{"n_layer": 20, "d_model": 256, "n_head": 8, "n_kv_head": 8, "head_dim": 64, "d_mlp": 704, "vocab_size": 5461, "activation": "geglu", "norm": "layernorm", "norm_place": "pre", "norm_eps": 1e-05, "positions": "rope", "rope_base": 57500.0, "rope_fraction": 0.5, "qk_norm": true, "attn_scale": 0.155, "bias": "none", "tie_embeddings": "early", "parallel_block": false, "extras": ["some layers without attention", "local attention windows", "shifted keys", "gated attention", "exclusive self-attention", "capped logits"], "init": "trunc", "init_std_qkv": 0.0305, "init_std_o": 0.00341, "init_std_up": 0.0305, "init_std_down": 0.00291, "optimizer": "muon_variant", "lr": 0.0205, "lr_mult_o": 4.0, "lr_mult_down": 0.7, "beta1": 0.9, "lr_head": 0.0103, "warmup_steps": 0, "schedule": "wsd", "decay_fraction": 0.876, "decay_shape": "linear", "final_lr_fraction": 0.0, "batch_tokens": 65536, "seq_len": 512, "doc_mask": true, "train_tokens": 386000000, "steps": 5890, "dataset": "wikipedia_en"}
Each number is 128 + 24 x the weight over its row's rms, rounded and kept within 0 to 255. Layers, rows and columns count from 0. Numbers have three digits each. The size before them is the row's rms in percent of the matrix's.

# layer 11 MLP up, 704x256, rms 0.251, rows 94-130, columns 0-127
109:115116113172167110133145129120156159106141070135143113128096099145125091126124140163150136157124132097148104137133123086117104119119081090102084142105121111115148100127151151143111122134103118144121132106118143163121158140111166145107123163137174127137097151116141128149146124094136096174112130133139125109142133128113096191125121141168134149110096166144156114129119122141181149134126
104:121074108121133143097149155101164140133182107091136147155165129130140118100117107156130136120095140170134130120159129122132113145156176140098103143147119115119129163152112130106138126084143112156124115120151135118165125160133131112155157111089140175099145152147161127129154111126139107096161108093115154065107127127154094161092152146124138104118148133120157119085120166133092110082105
101:141159131132139111132134143091138147176132147090130127127154148092138105125141089149109125155121151089121108126126087175085131172149103132089151109107127116118107128146137174107138142137127097168116146137153133138161126123105169131089084145123127112113134163088160089158161136114122108124142142130108120127150114141122102133121098122148103146137089133125136124204182101150182122101183
104:134140152140132101148140108113093138094113129147158094182179152095103156115122149166172045135099101157143124106132106120129111104149106152132133108130136126144099121125137114144156134124104160119122133144126107145109160106117113160119119150121116129089137100117141121149135132096126141102118105116110097119118130109180098094113150114148171126174127142111053147090163142101135143125175
093:136146127103108109131139160121105156128112103166178133138117084139103128091114152167134140114142096110116152115108145132171141099159119146154070166160170155125122064132122109149138172129096135140105119091103150137131165120142126121130119127131090093091103143122150138100096155160098119104169102095078066140154155162106109101147123123124130122181113109104130105088131130171090103141114
109:096145130095168132110096161119165101118123143154083105143118123149143114108098100107109108142093144160102144112127127149153114142151086114111108115147137087097123141129184134128094124114112120124131112137132114106141124158157107143131149117097124160169118108148169113134165124130167112155156128130133120115165146205159132126165139122147098141114104122126113135111110119112127166131171
093:101179115165082099195185127134141071106148167122162093139108112104119156129155124113177176123142134102097148115131131128129152106154119139140079117188124117136130121159139156099134166097096130114141086144178097122124143150122130134127129121153138133156156143100168137134129142087084141156115127112111119137149093133126114110098139145152127149180111117121139116178116137134139107151074
065:105153096165143104125100108130094136122145126110128161178126157160163154112112127137118124154118139152145148164151093163106144132147134140133140105125129196145133105113103131107071164091143098110136101135108122122140131117107140148093125144127107121133119139148150156167121095095138119101117134089150113123166156118171104121154173142143104152144080103109110167101130144137117147121120
095:121128143147121094121157169100158124121129119108155131099116111184105124125194123087116099066191125112146123164135142151123165157110127130105094084161152106166128130119115138142108113160101121136146138145121125116159147121156148147129159097135100124126130131148130081154138122116129118109145121155117134158123146122104154133127160097109092112140152087199084069133070133092145114133123
106:148131079107149156154111092131155108082147106110126117144148112123104159151109136142133158126111141142138136144149143141115140170130073041120098173109114098128086139108158146111112120130149131123177155073148176188109117144115154097106117099089159152160122152149152114148116113116076136107136140154115133123115086118149074141132103152144090128144134121114116137103122133154148134099150
103:107116152117123141126126161129132129114128165123151132192100116121129143114171128112126137147140119112140128099098148108126116143133163136085131053138159130118156134148124157134121131112112157091125088148148152097146156161132105123104119107143124134145121093146161149100162130101143152094103141055144104075125144148108098141139105130156092103124104132136124133153098155140126086100162
098:135100136128132135132138116094138171151103133130114067181082128095144142160137135133128133171124103168145109096154107131105146126152136117136150078077118116159139102154103091130149148115156155156105102172104127156122121114119104127123072106174132145094120145101119113098133196110187120162113144134112097109141125143129114143142126140155128108130103106117095128151139131147137108130124
109:089157140134096090137108132135102050121107113125109177151111088127142123147189143084120156100151115126147119131108179146129140158156065168118148098130149126147119141100114138114127117168132139181129117094126131111146145154132154120142147144143102140126151137121136124135117157157128105111105137117135122110120143118116140148128125157143153178149101118128083110141113125107145124133168
098:138121154115108158133128167116101126135156100133192147139111141163106167111160118134116122147149134150132134065125145137151150122099145141125102107078159160103112124111140087103120138100108115086126135102119134127149154170110124114144117155093134131132133196131151117157148137169126186110111129119152101104140097138131095141166115142105126107166139120065127181112115177115118099142107
094:140122146135160136142136147112146123088144126135168064091122144107111137125096080131109098109127148100124186149148111154125121137177096124141129142137132143116160143122148127143113124110123110146108126128092138134112123112140124177092174142095114094174119161148125190110142135101131125139150109150119141124135142138144110098156154159096108161108117168155153094155100144127180148146116
095:141140147123147132096096164084109140118144142132132162120114158111159156108120140131098104122111162185142143136079119131133117100191143145116168135123138155102113057192182115101111089151121125140118116128062114140152134140154131123155079155124100091125097121141077134083111135112111133128144123111143138095124111137130134144136181113130136171102149080112136126129106135139144140152123
108:132125121120130144128142133106108101148157213166163155119176151130140181157127142115133096085114159096106160128182129115088157147166096138104144122135134150128127109125127165136146119128096149157122106149126140133125134135109135150142124161091125149119108129145103118130158138144120105059120158091168126138127151092124132127133056138139158129078099123165146168088158139109138102106130
098:126096103141160100121135134137132091130145156186191113070148145142127102135135169108159157137117162152110143147147120119099128164105128140088097112124095098104085151140126145103161120153128140111119083140157135125132161127132104128124119103150098116146111159119128103117162102101163070134181145176174115133133156101160102105167130120138149160130154122115120124099145113106155149106090
099:113143109103160148157112124170104132166112067135162135093141116136124105143144121131141124135138101134088122162125112125167108148103116098134148128118154166117113145104103147117127096098101099131150118152119122145137134136107142136161109129182137132105125128151174130134116091183149084171153125164069171121120170105073090178150124117119105155138089149155109167131101143157154154105115
107:095112096116140104104046114122111111096119161096065126145131115121120153090139110171159126149105111122121107101145126135134143150136157082155127116146145107122123128122132099124141137132168151181155131158132136143155102149156098128109115113134132129134136092134127091140143074199156115124142159120103116091113161151123121160095163105103159100112140111108140119120126113124116143193170
106:141135141146153146131098151102152122141116115112071110100167154166125078093135131167109123158141125116130143109187128150139123093092109098137151127155127154101109100140100114128168118152146112149099139102104160135142159108153125121132097126158087120106126142101148091099146119131149112131118110165143129089112110131141110177104162113123149134145112136143145130149093080181145100115103
095:132126136109154157115105133131162130063162167118109114118117167162143108141114115122148135121077108110154124156145103154098148113120133113128119168131199109162104184102126098121106116085169130132145130094092143068128134135153129147124157123115136110110104142104118058121140111115135118129119171141084151166150147165146118120166096132137148113184140131157156104134141134138143169093145
095:147119134133100119146109125117160130125157183100103117109091126136126160125171130158098148155117109159144128148108115111076098149180150148161092158134108100110100100116167105084094124169190161102112143104108132159131085123132140130138110092148140114161139103119119150122140106115150107161113133093081146169107116112125160118117128097154081120072119125167137127125159143109104169120142
103:112127132129151110156103138130120135090138143103117133110167127152146121137141145155174121161111119130088112120125126138124141104141113128183103154134147101109111103114149093115134173151156125126079155098108141114166128120154161123113105131153113100107131143169101157144101134118143098121120129133131157119106129132125122104105140115154033103146120112108111120166123130099153134161148
102:138119118143111122124134078111104142105103145065159157164121118121126089157113142128169107104144119121140132099103135150115138143094126115127154095101099118160092146131150149156122119091138118124143169132138118141127158150116111133129151151158127142145049145116140129141169110137145114122128056147113130103139154183083112157145117123122167157113128159134118177113101184137145164103138
101:125112138139129154133130101107116105129114149082152075120159141119128153097084152177123169143122126118131099134132145106155160141106162075092140124101164108111108085125126111165119145151152143139120143127096072114111113139142164122180122141140158133099152135168099119107057157124151138156074093134113115183121138120144160171115129063137158147144103135078134144135119122115121087116106
103:125161163145147165129140117101129128126158099124105086141114138127097076141085148093098121139115125116145134109119129151098127114128136118123110130075115146095146133099142135142126170198110134113163161104140147146133123146152116160134171129126156119119143115114133143100155176114107110116139159177147144089128105115109118089130101146095147131208134116152088100129118144136165119113138
099:142105146123136156139159082065114071124127120151117098119113088139138125137120133136138146102133112162086097091164105091133132148142148123124098119089159098135127142144137115097136109128172161114163156183088080137094167130121158134123090125136142127158161110141166147165106115114137125095085162142140144125106111146141112136187116146078096126094121132125140145125131113117100098114119
102:147126122134131068139130103116147148138141091098155134112086129164104195134080161078165170122131095095155086113095101123120130098121143080116122117147102129117093164134149148093145131129161146144180135170143138092139089142130142115133104114108116109192149142121117127148148101106099118126097158163114168121113100116145124151077144156154135106146115194136110160151119110142153169130126
089:095101128159139147125161098121164145136126154178128168123084149135124091155126104116112126124132083161077106150137118091147156140144115127113143151108125171150152106132139122113147130142148138163153098104142100145158114137108127099080145140101161167132127134146152130110166147110150111163145115138111107117119096115112126134165131118125113132097100108112160151126094114118059123172080
100:137113128130130128113131122158086083131176148135133132159142127141087127099155162111150134133064116168141121145091136138126086161093149133094174133095122068116132102144113110147128142144152145108121110126107170096153187110125109145161105159136158126133136132092124134091147130133134127096135141094115136140092115112126110118166141096150125089115120124146099113164144111111141137058083
100:146116121139115108123131163121107124118125100114151177101092147123120119146153109133178141136131138121106115146111127093113136110138142115064119132127112160138151147105139135164129140152107152107119118153149089134108126164142133118134113108104130122172113134121162125101138089123139132118145110122128070154148106164148090088127116136100130102107117169110146175116156132123096150115143
104:137123102164160114092132141137096095122140164126140167137143116129149139131158150133094074090106116148148114156118100140137143167112120105167161131125131152144091143135142130181125102158128150166084151127094093102130104156082094132123120132095131141188147161116150134098150139100128136079075123147134129110084145125132107126122142138128137113148149122144104108129120131143122132072116
101:135143140161090121109156112099129123147154122160127123131117119142119130119156119166145146122106105105161122098173151123139106139141173107133141146097173134143160105134130131079140157155103114110149138094137127121208170136090147150135120123127109111122150119128101121090175127109169140120120121119117121135108091161112121108087123190071127126139172140156143149149099122116132145133150
099:151110117167124097134143127145153143096128107131109131050144151115132176181129095098130136156097136119131160122144037087118129142147160127073141123114102113094158094153113131101157154120102137106139135086137116134106117133106112136069114137084144126129150159166127157149113115137161117122106126130121127115120144172114139131152146142120105132133137161162104154127086150126110110114136
102:131133158127099152178143095111152103134143105129126199118174094119119120084151138110140137129129122106096147139141125110170140111100119147135080166110136145082142116121114111141135115114102156133126111134132091145149124151123126163132137140171097131136129109145152135142099098151145113068081124094124150139118150115125151136152116135139141127115133088138108153109108133117131116099171
105:160084124128165116124147140127114119126081157131149099115141173141114140142122141150146111122116147125180106137096108132143168134119150124080159124071138138118136139183112099146152153104130176151116089142125127131129092143107109084130084171150145129073135142110147114125131089129113140148130118127125164160184142119166127120101148133105083137168134148098181130124116127121132120118156
# layer 11 MLP down (transposed), 704x256, rms 0.0619, rows 94-129, columns 0-127
097:146115139065109120141116107119114115116143145114137120125135102135120107128095150136139152129193132112083127096092157150166099103101098110163083120143150103103155106169144137148167111108163137133123125134120148157081185162149108119197132112127165157108103103089121155141111125165077159169124151094135135153103131102145094127102139163138171121135123116108111104088138149168095133130090
098:136125150104102117119116172146151106121120086119104114136083152120103114136158147141154109158108126142168137121135123158128145110080144179133100112147103153121119154139116157123117114099114106105114121155143110115139153124153142154095100103129115079123169139094141107175114101122145159104135102133130093121137111147092124149081106095119113146112131142103156112154119142075157155084125
100:136106115159129122098134118113141120111103133148130108114106095152150115131150104136081131146122145114136105180129151112109123116148136133150128116149130134112125113162093128094156129153131103109128112112084117124130144100150129116196147151124139128096146107166093150116113123082174113115111088148113134139156177122124116176159141177128107089146148136164091138130101130119112148158116
104:128141092123135124119119146153123134157110086189119149157126117146169122098144140112092127129118148129119135101092100073137104081192111089084133140138172109101133089159081105075162136120096169156138112158161143164131144111138124130120131102118146104125118136121150114167129156131121118164145113101107117137126128079152116137134121128139133113102106134093093132074141167128124134117098
093:156123090124170118123129116158126118155116125092112179163119151151138137112161115127124146098144128141146117097137123121119135160088150163115133116133158144127106176118143131120122112149114172074090149129124132123091153170118120114122095144108156109123132115114122122120162166119149170146122133150146158167101108134131111135161180121189154135157105084110089124120144064194096110116160
109:117098115144104168149109149142125103113138079165129117164135127101148133172105115116109117146129127135136139142099140109112102080134131114185081129120155134089166121127119132115106106138127162170140133136116140093110150136164130142178147123079146119118125129125097109163113144194165137077124059164154151126122172170140113156160117135150153101133119150073170131132118110116149114074176
087:184061169152148174062120171169108101120111137124133149104131125140114146157113139164100131143116145136109112137127075127121159172113104113124140147132152141086130096131084117087100100123132106157100133142117152125135109099136141184114096129115128106175100142083158180087093120130126155105145160124132136118116106088174141151168120142133136098123102135148103102120121180074146129117130
061:182159115138152081070108125120097104124135172092129102150142137148115122128086122138124134112073138088139127155125175103095120117098108131103135165067147159108153126120121148095095144106098132146122110100122113109152156142123132158100167079141123138142134117112112125128088101104160138090099140143127133138160140123120109163176130149143153109147102105136134187167071164139117140113148
101:150098107092099153165125155107130120176128136153151123119143114136101136156160112113119098109153107152182129101122112139150126123152147118150184124121093126107122127114140121128068138101145121147109092143124151144136107127161109134093129098126135138192129128137105070146146129062116147110125160097171133119132095155144144102137119103157135130095140127126118161095095172115165167104054
093:134145146149144115136125161096144178133135160120130189133126120110144150096146089143083142101121122103103146117114163155142111085143120156076090146146124137103128173149079133143107088135090120124101138124129109144121155109139125129145146167134150153101133154098181140133112133134129146153049107168120135111098132124101103110100111130139152120133099129125131093144089133153118142178151
102:122147156139079114116158140115085116128132144076116142123134125106204157152123128121080148143125165109180159084140143133102137144090113141097075122056149144141167090160116077152131111156155180130054146118153134121129135099118117110105127114129140129129141152120180105132141098121129125143066133138141115104123142140164106120139132148096171127131130088137172135128098115081079117138145
098:115135118117117099143131115127114116107126124154118165130158114096100145140087122107150179118114151121144107102135138119126146132156139129185108124129149092134105110155119116064091102118124095107149185161125125130103145137126092114155113110089129149158150127129180135143097156126136154152134099135190163188109140122114104100120150105138126115102103116072120089140077097122094132113124
114:124148115147143143214143113162130100102117104140084159121162111133096158143085142183110123153156165124075099129189103145138105137130095138093110079156145131135160129154115114133107081150144130121139145114120117078119129118140117143120145143056098139081148154110169113118139140132126135146129158135134110114113083137124125141132163144143154096134162136131102136135145149132135142116105
091:116128125118134135098110115153135161097138150141069121151087168140094114100151115104153104117110153192155080108141140121138100156146126126102147100127128147143156107148152172120158150122074122112104077163138124159120106122138115102128130079146102141147097136098101162095133128163158121160173117129115119097124168159118133132149182134160118133146132157164143112160118101124161126111102
095:146094152155082113147148140142136099126127147077125151127071132147138131167124133126111107115107106135169140122121140100169135104105151118170119133153128085128125114142153166086126151144160152143138099126150143121100150140115121111119138096138142171173118115117177142115146098140131147145170117119136141066148091151143126117157129116143128166127109111149114156091112111131137107171143
094:076122146123131107173105121121148101106176118151153132129159154147127130151143158166091124114141126144077117101145133140151117146146144145148135150135113127074158125079175125058145099191128150149140116105170186128102105126155126140124138144128147130108155133119117077098141133138143134117109115098106093118109173157123132144114106136136185119146135098136134131117120131097142143126119
105:108079136096123137126143130110170141159187134119129149114159091170134135104118108106130152112125163103129132142111147077091132135146090104159173136119104126093119119134094156099149160098135125109122094118157107120164124135137163132158115135118121100120108088110125083137102119129128097143113123126129132115150138158126167132120121118192144131081079116140089088107164133117119146097121
101:128181102077155151125116121132124177100111168080149124098157186119095110109128099000146129148081135158132151121099133126119123126078126172111129126130108139116119106119115114182144141108138107128146091154112118115136133083172117127149169131112125120092107125195167125097124146099096139151142152129130105109148105142130108129110090134145141145145110147104175087115134127130149106112097
107:092097139140093149133129147163097151098157134103174170111163127139129066125095127121162146071101091089140145164117084142155142165155137137147200144102161119105131112145133110121119136125165144125128159171155113129111174113146143155138085100140140123141122131129156078128111115133155110133115137128094104104138144101124147131134116112136110164103130144136149099127083124120124148129059
108:155148134102112122126159133136096151133144100098134113154095132154168113132171124165173097105122116163128098127112110138083109183127172131081134142073129123125128127099095124164154130094178138128098116141129146149147116118158127131129119118160159181149121116123132136120138141129183170174102091145122158161160123159126131137139122109113133161145110113155118175138142088163100096119100
103:137138104147177086131191132126105187127095169123134099103148108147122139135157149197121158160118134141117126119146138111144097129139122059149141134126165167108144159114075169165120100143105134129116125116117105114101099148130089134157131094135108120119104145120145116184131107083127126084138116126160151105099067083119120128104127104125154116138130158134125154139132150110109123171115
095:115131167115142163136130136128154149096153148128135128104105105121169086132130121120160118149145114154138097136169146113164134140147095113167115190122133093130161178124155142115115131145142129136134164072096131103112121150152149128128155156120137179153120100123111100119117083147135133123109160103118184126128123125109124131136166093109108101123098120143153138138158130111162155111072
095:184159147126103114150136114106075156077091113112121117173155173169091106112096146165081123135097123130119173130141128159114103147115141135152105138138114130141113122119127125114168125127124113114172130146119124147124082180160140111159149151138150154101118129110090135137158093149098117114123124142105145157091127096147136174121139128151105107159122118150150133089079118118119136116174
101:154147134090120127120132124140129120169095099110130138159166161153130132114122121140102141106134148131130112097118142086181074192133164085101109114155158107095114150091154111068071083121129134099118113136138141107110153135129149176110172148125107156110115091160127168125169113122077136121154155136140124120120134137157149090116109079100109118130123144114102104133136134147119115111162
097:110148131158177194135102065136083157131109102142154112119153119110112093137127134128120118132126118092090070137161135098152147147136100170106104151129121123130128109167113149184109148111140154149136114140115124140120151111121137110149085161128205117107128099138142106123149123105098143169134104121086144105141104182097117167071150152131119097097154137098146118121130146113110122088124
096:144146094146155077123129155084163106159111147167157123116110105131094127098127098136115119099130090171148155137142162139134133148154136130101112138134108151148172142133147136111149153097141093093124151153144125118154143104147122143150134139101119162163135107131138134137182119115128141159134133159103153160085123093143079119138129103133115147136159145168113128134173108082090136129125
099:102121143115129122106127171133120086116142137066152119134159117146101112140140136118134169116141186138105164172136144127130147160113111132102104164165110120173154140117143163132133113105122118103099102148123166100085162128102096169109094172109120133149129124129123099113132134112070094150101119155118121108163140114123091166160131137141115141118145078138137136099091171119110114152159
097:129148132131134130121145123138133161144168143081106164128104114130119135126105100139094083121146097154111153112115113170145104134147134082144105167121149163133130128120131113120122137145138168093134128138104130149127085143150116141085132116127122110115103219166091110171140086092113142143130125106134123140113148152134144124107186142069122140134109148168129164158104123115158124099120
097:124114120136177150127168157132140147113126142150159141124133181193149138119104213082146092145109149153132108158104097142111103139106103128134134144144146113181103157128103133134124115121140111134158144132131121125132101145132158119107107126162112123098080138136135123108141113162155073131097136088113144100092105118123103104114105158148147145095132134151094178094107098162121107138099
089:116161169114167099153141112078089108126103113134111111112110136106103094164117136125136125108166093141102128063139151097118139156120126127136113144124151123169150113142107146135151133121172116108160174142128131113102113167106104120116107163099111113141134121133111140168131113154112116174121128107102123124193136133138169179081127119120119153142107146126126129146142141107143165152108
102:131118080139145111120122127127161117080151133123129104074134130126155132127142167154094098151132158142151126112132112107106127147141151144136082120141108145144113164172083121126125097164146081097119136115105155154151126099127101123122115161139100131111118155106120119112099088169182133145130109114128117090094100141128115132107117150093177174120156157157141111143117105174131120150133
101:117139162120137104131139110109130101109151139135122095137154166103116112096151137134127106115132080157143117141108164109099119138199136075078103153167124160137125076155107103165135124101165158112091116139133126178121102121152131115175100146094106157117163112145130130169114072159122124125128147132146095113132171141112147127110100138178100110099135111099144129093100127116136100135143
102:164135106132105145123163125132123142087169136141156098131161071104124134116108144082123118149119147105112157118108117155081110169161120158156101141186128102167113120112145099162138108134099122129195120136180121149184102157137096113148131143132144110128149115124126148123138122179125137114171141145154167087096152095126158101112114176104159160124114110128137116156180146087110154109126
104:159136146152131185104150095085143124154112147160099071139127136107138136140129117087168110168091108093142093160122112111083108096133133070161088126139110113106152128089113150134159114121152095087163130159169128157146141111136137101129135101131135140101139125120116137113146170152135112120087087104171137104142159113141169125115120177130144103129124154131085137124100130083132103124133
107:128112145122104165125117130127128129141138152147120128127106140112165154117099157121094120139127159100136138088158150111155084187158096147129088180107114102160132116133102134157146118121160120172152130142112089131138131130153152097117135128096127159132093105139141123108135169111157109165107137134123115150148118126168125156148125124100160144116132143133094135133166123103150107097138
097:115129151112141094132137118115134127097206140105110132145135119115099150120136105117166170129108141139137119112130119126153121142134103161126150115136122156087116123092164107158139146164109090088104112111102086142122101123135109165139158139141145154135128117146145135111103101062142098106141138121166096127134149107137119142156155111143169113125128134127166104120098140173107179146123
# layer 11 MLP gate, 704x256, rms 0.233, rows 95-130, columns 0-127
108:093132132144142149107139120125111154125160095119170162118108124127131138111133132091121090091141124110145115182082086134135184098115161126168086141119128165148154129127107134120153097174128146123161186137117160136109163146123122089177106134114139127143128124153099114121095194128141122125106098093129139121112108109081131108147131116112115123143097089148110121184100156127130140116074
106:143111149138097126114120102122121093159131147125107117108135106186113148122110170161123171143125139155095153133147110115116137154122117086158098129136099146158155140124095128133131122122157184097139110104130079138157134152117152118132110068155113145136096155158129124140117116170147147132119114129124094148149131147132096121156184133101116110106094079073119088152121138101124090098119
103:157083104112122097153140109147121129129139153126160146135124122128100106142130106075135168060106106139118079134167178147117162137121170136161096148130137154128101145124121151103128146123110115132136095132128109127185127132119122123191120124114114122142106151144103125132130139119162125148110148150122158089134135144073124109135129098100096123129161112157147118145125102123113118137114
087:129152098112164113138143097100143100126119088095174146108152101136103097133101152128099121139135161135143092109125074116100148153124113121117146127144090187126161158173125145117124133169131124111147103115119078113107124119123101147100102102085112129128149152145121131161116125168130117148141116186071120110115105107148133106128111166153121147153125166123135105132137146101145171175086
107:106101164116094131114078105112141126122167109122128155115141171135124088101141093123193137141179125101111131135119114141113131143148114146095121118122109123108112149082099105141102111132167137119094161121138138183171135123146149113099119141156159101099090129123111120113095134173101132089154137120147119120109086111088103142099164151124089117112145136136154133110112136143152107178139
096:141128134184076156112167155113130141149139131109145125128094152085147127084095084156118133151122138118094113127109138103106148116119137152150119117132106120161105087141157103170114134123157112104129132152154090093117136114153115124151114148120137093104127123130130097168128120127125113140116132127147155141124110165117102150123143118120106113120150086123162169094187158136166159077092
058:128123119159135148121124119150129133132139088128128177134092155170139114135126175132119131124158173132125150166104160137148134124110154142149102126119154086145151111165112158172135132154088121152150092128092155171127114118142147124153156114136131096128102176146134152133139119141203088116117098149128109136130103110160128157110139144127135104139130142127101115126180104115132089138148
102:129176102113127168096127115179093125149155105133149139101113068187119152104108146127108128136137145083114148117163095101123099106115131119151157182143136115116070134126125101104123115148160094139108154112145154167177124100128092143124106124144132127132136116148118132140107129121141122135103106095085128131131148136080108142127126167084145129161120133147122137120133151137135126105099
099:124127125070078129090128114091172113143083118141129067130138127174163094115128132140114112138113109121091092150114149140119114129108145148195153083145084109151148163134136083115135148119149107146111154185140105110098125133107135126114147101157135093196129129128111121130104119121139178142096082091133143180173118100117128131105120135142152145146155134105163120092125133138118127117131
112:131124102115117095118140159124143192138111098134095120113133099134153125138114108132107113170089106148112145106133127164167127077083116162099188076125109159119138142126140154182128092132114098116155145151111112158144126103128127126127130136117174100118166168092131105109076159109149150156116124138113107170123130076108121129137121166102182114144155103135111129137096129129115139110134
100:114108140151077120087125138108132118135147120140144127142071157110199111117128124132161133129130132131103103148131101117114113140158124145132161147120197127167065120112047099082135114155117122100123120120106166152156165106114129166134120095183166144122111128175145106149131146150112132147096104090154125105157139124156107140142149121152157115161182150113131115135124094146102092110161
106:119113121139102107134108147156143094128126121088087174106120139088114141155149145135137119105147152148166088119099137176140151125185118130125155121130152102141123096114133152150097106144140115123150142115130136079187156107169132159111125127147116134128179128166150112112098095128120105105126132110108112119111128151141126151110165119142140168139132072121111085139135133109139146153131
091:127129114137107123121116147120141100135173149130123109135107131146141120119131125144156143129164109129141123123153143138126120109126127092139125120165148086131073099099127145098140117118133113131147109119130164095141187138111123163128088114127126130166087108143148206105113133152149133139146147118088146102142151136090079123101148100166121140106157152130105176091124149100110130092116
093:158163129170129068147093141106132117149174107101141148145108145105117077133143136157132135125112108107164168170141113141113091115134155173175136127150160131137143132175126109127148172142122098116149141139124133142126115147145102104119123182147114138137119141151124187133060090170153104128147154131130130119115101164100136110136079167129160161138135132140159100137106140107133145146099
089:113155102153127111073116126123173104128100150145161134134161113132094134131150126152099121115132140093131124128110120148108175106153150099140119163160137121115170090170159147111125145098140123148090125114072105120129092178151144071164064151146106083172111141106117100111096107116157124143107107086117121113162109141157149145151120158117145141112133109151087170120097125142132131155129
113:117139085146095117127136141122105123145088104093145127130130086122138096114136115147180098139135109190170110124095141132131128077113116119124128170161110110154121167091112105152104146151139141162152116162125143119107119177125177109091098131103099119146118153152175130100130111095136115104171124172112158106079109138148155142130153106096126131158144119164132098121113133133108108124130
100:112147164153111100140138162122068104139131139146118112116094108110170163163136138114158159151100098122145145137163134132158162107128128119147094087152129118087167160121107131131107138156105124130137164111138124102135147147146150147149151124092134152132110115086110105144119112121156118109123105097137113103137121099117098092115143107118154138179171107137114163138123102174142123102157
107:151131101137129098116125105110122153076154145074105112105121138095113097114125146102104147111095138155134133148150158130134147087126110178107121114185121124127141159139120146119108162134162136129102143110152112139135103149148097155097127149110130134115147103124032124175115140122104145150132112142113103095110146137144096156161157145100101114150159119120100126126088179110099138136151
105:154094162095114141123114152099119169109139172165106138169123124127104132118117123166171109101138138129177130096156155124118103120104110155097127067119118139097160132127132102181134105103126089097107132162139119133092166110159075162126123166118149151112105117131149117118131116112118144152095150163132124119143134186141117136092146123173120145159107091157112115092119119137145158130138
106:127145155093099107155157133121127113107139113115128073102135173114097183099136158124132113078120142143149164118128137183163152104140146121115105134105130095097085117137096121154111125106131115136109108127115102130108126185176141162163123158094101115116127117170123114122094115127088103124112105118127154138153175150140147139095152121187128122120142154154147115108166140084130097115141
095:126097130149114131129119090149115115157102150134114108139132103126139135082120139121130165129143114113122141155145128129149103149153102106121133123091106153170153134099147144134168194148155162125113121106133141102146157129146138105182109088155105154145102078159155165113123147110127110096155149129098127129097145114090146116103132141105137153137147156167096108110140146128111127153115
099:133130161107115159144120126114129149182138128096102143133101105124117087110112094091128129121127120102128133118062125107087159112106124165124142088118150116140161109104128099159149142122168127134119172114148100113103085135128106088133153181142163131107111134155126155144152113109170129144103124140137115121154124102138123140122113134074101148158184124129156138150121140148096129087112
099:111138127155126097154148122123133106107140152119058132133119100146151123109135122137176132145135120146169144158132144135096167120136112146166083152150111114126120123100147119090139148141133167107111192151146126105129131109152155155096091097129101157141129123144128076136112153117096131146105079145103115152087125154110117173085094105125143069164151159107153154143175087124117126125133
115:150101134121128089102125108100144125170105123098124168108086145141153200115140107135131129117110076130123114130097137170099140144152101128094103187094104129099142112118129113166180129126099131117125106142154091139135123114160099124116103174137109165126136150146141173120100165110119126135143172151079139113105101088166127132117150119129120156122117138120080153125145123107126177130134
100:122118156103122128135170147147110089155090113110121143148114114138142131167106088125117099118105112158143124134114137151148148136085150099086118119133124161121155120159146112130120086157141150144114163124122135120034143158122106145091179113140193097116130096135076137134131095125141096138125134135061140152138130146133093154104128115172138135126109120139127109144126094131123061088157
103:135131148146088139103164156168139106116107105099139120142107093121145133140130119122151125141114166121119155125123122112120140091121162098158128132139126170114120183126140125151169111178118147112126135103109097115079137146148128074108123077131099108095158086129084123106123131115096111119132098111151104137134110114109129138118109140117119114095148124135107164151129096170156134175115
097:127134096109133117128173073140161133137168150147133092134151117145123154116145084069123117138103175101149112154143121117069108162113113132105156080143130120047119134117134126161136117139072181126115097108112159121167129082144149121153126097153144116134113090164106176108128135127114160125125123116149097080130135128117118131122119106147153102163112097171123135159143106130156111118133
098:107141113109181145162190123132122132134119117125166114122154104159138133124113155105097132117117141120153149085119124159119161094134146159130126133129122127099123128140106155117136117088092109160128108105122124126115124131114148131102090088146118106131121161149119162103154132158106110105105097119124136133138104121117103112132123181132089127131110127122103132163102169155131123144111
092:093169112151109124104110118132141131138138126129164097131128134164129165107183111150100144151169131110135117128126191066109102123155139126153153139078097082095169156124116136125119101138149170082109128155131164131136126155142135130118125095157116150153091110109142153147141138114093131144097089146094124125122109153146097126185106139125116125116178121143117126102121091134121161150122
101:122119097127127109168122142131157103108130136137151162116147151170171141133124099135097160114122098146169128127123111112100108126159146122164150141108129103106147165102128139153112129117191121100116153147146113126116115134155130097107173114166157076131124132134096090074116139171145138133110124166133154087119180140138114114149115158144141152176155137116118087155164102093096099131110
094:132083095091110147156148163133140138088154140097078131164092129134139126127100138122143130169150132174153097137131147143140105117126180089143133093146095154112138197140126141124118134093142078133135124124115154165132121116125108141125132121151170128128115111148160128109143104167174171125179120133116170141164061124107126133106130140101115155152088134155138110125128106110149141137118
103:110136141138114133125105142126184129157116100140155118081129121188100121090122123142146120116124134133072120138138125111098099086123137144129118100148069115119153139136179143104160141092100170141146103116094184143102125157159130165093109109115146115129127111103138134113145166132096122100097107156114126163193122166140121123132165107142141087123123159151129094122099123133143120109136
095:140113120154126120145107113100151094111125113135122128113133119098125118124157120144143117123061101137174112088135106143129104135119146106159138117114080124136151146104093110110145162146154100115134148101101149146129171121119153133174151162102132095166117149121118132128117143116162115182146139137122143132135118103091145080116116141108130129144171149117112123110088146136168183127131
101:099123129103164109135153164136132134111107065069168120121139176139116186157152152131133126179120120155149119112115113152100126157109112160115107142122116101148103128116110111132154122147115144130150150160157153139120140149139115122111116164102121121088126167156111132136110097115121095108135134118108077105135085123098098132167147122076136149104124094115091130113123199124137167143124
098:117111119135171110128101098169151148144102133103086167102162074167140131142161117093133122177106116113156123131122142151135106089149098181095169151117148078114121133150106110125148135119160103129172152100124116125117101159103173126131105086122138128127160136151091107081136142123145143134102124151150138093121141186139130085164138133128113116088107101147084122155149112111185131116102
108:108142143099099125106137177118103143126123123140116120107076177194136110155088155126118121132127158136147160066130161098116108152075147152122131108109071099170102141121099128179120141163134090129129081164133121081158150131140189147136127113146082128118135129146104111106110121109123129125145111166119113166124143177136130106104148167153109121139145131160118107096121144156115160119121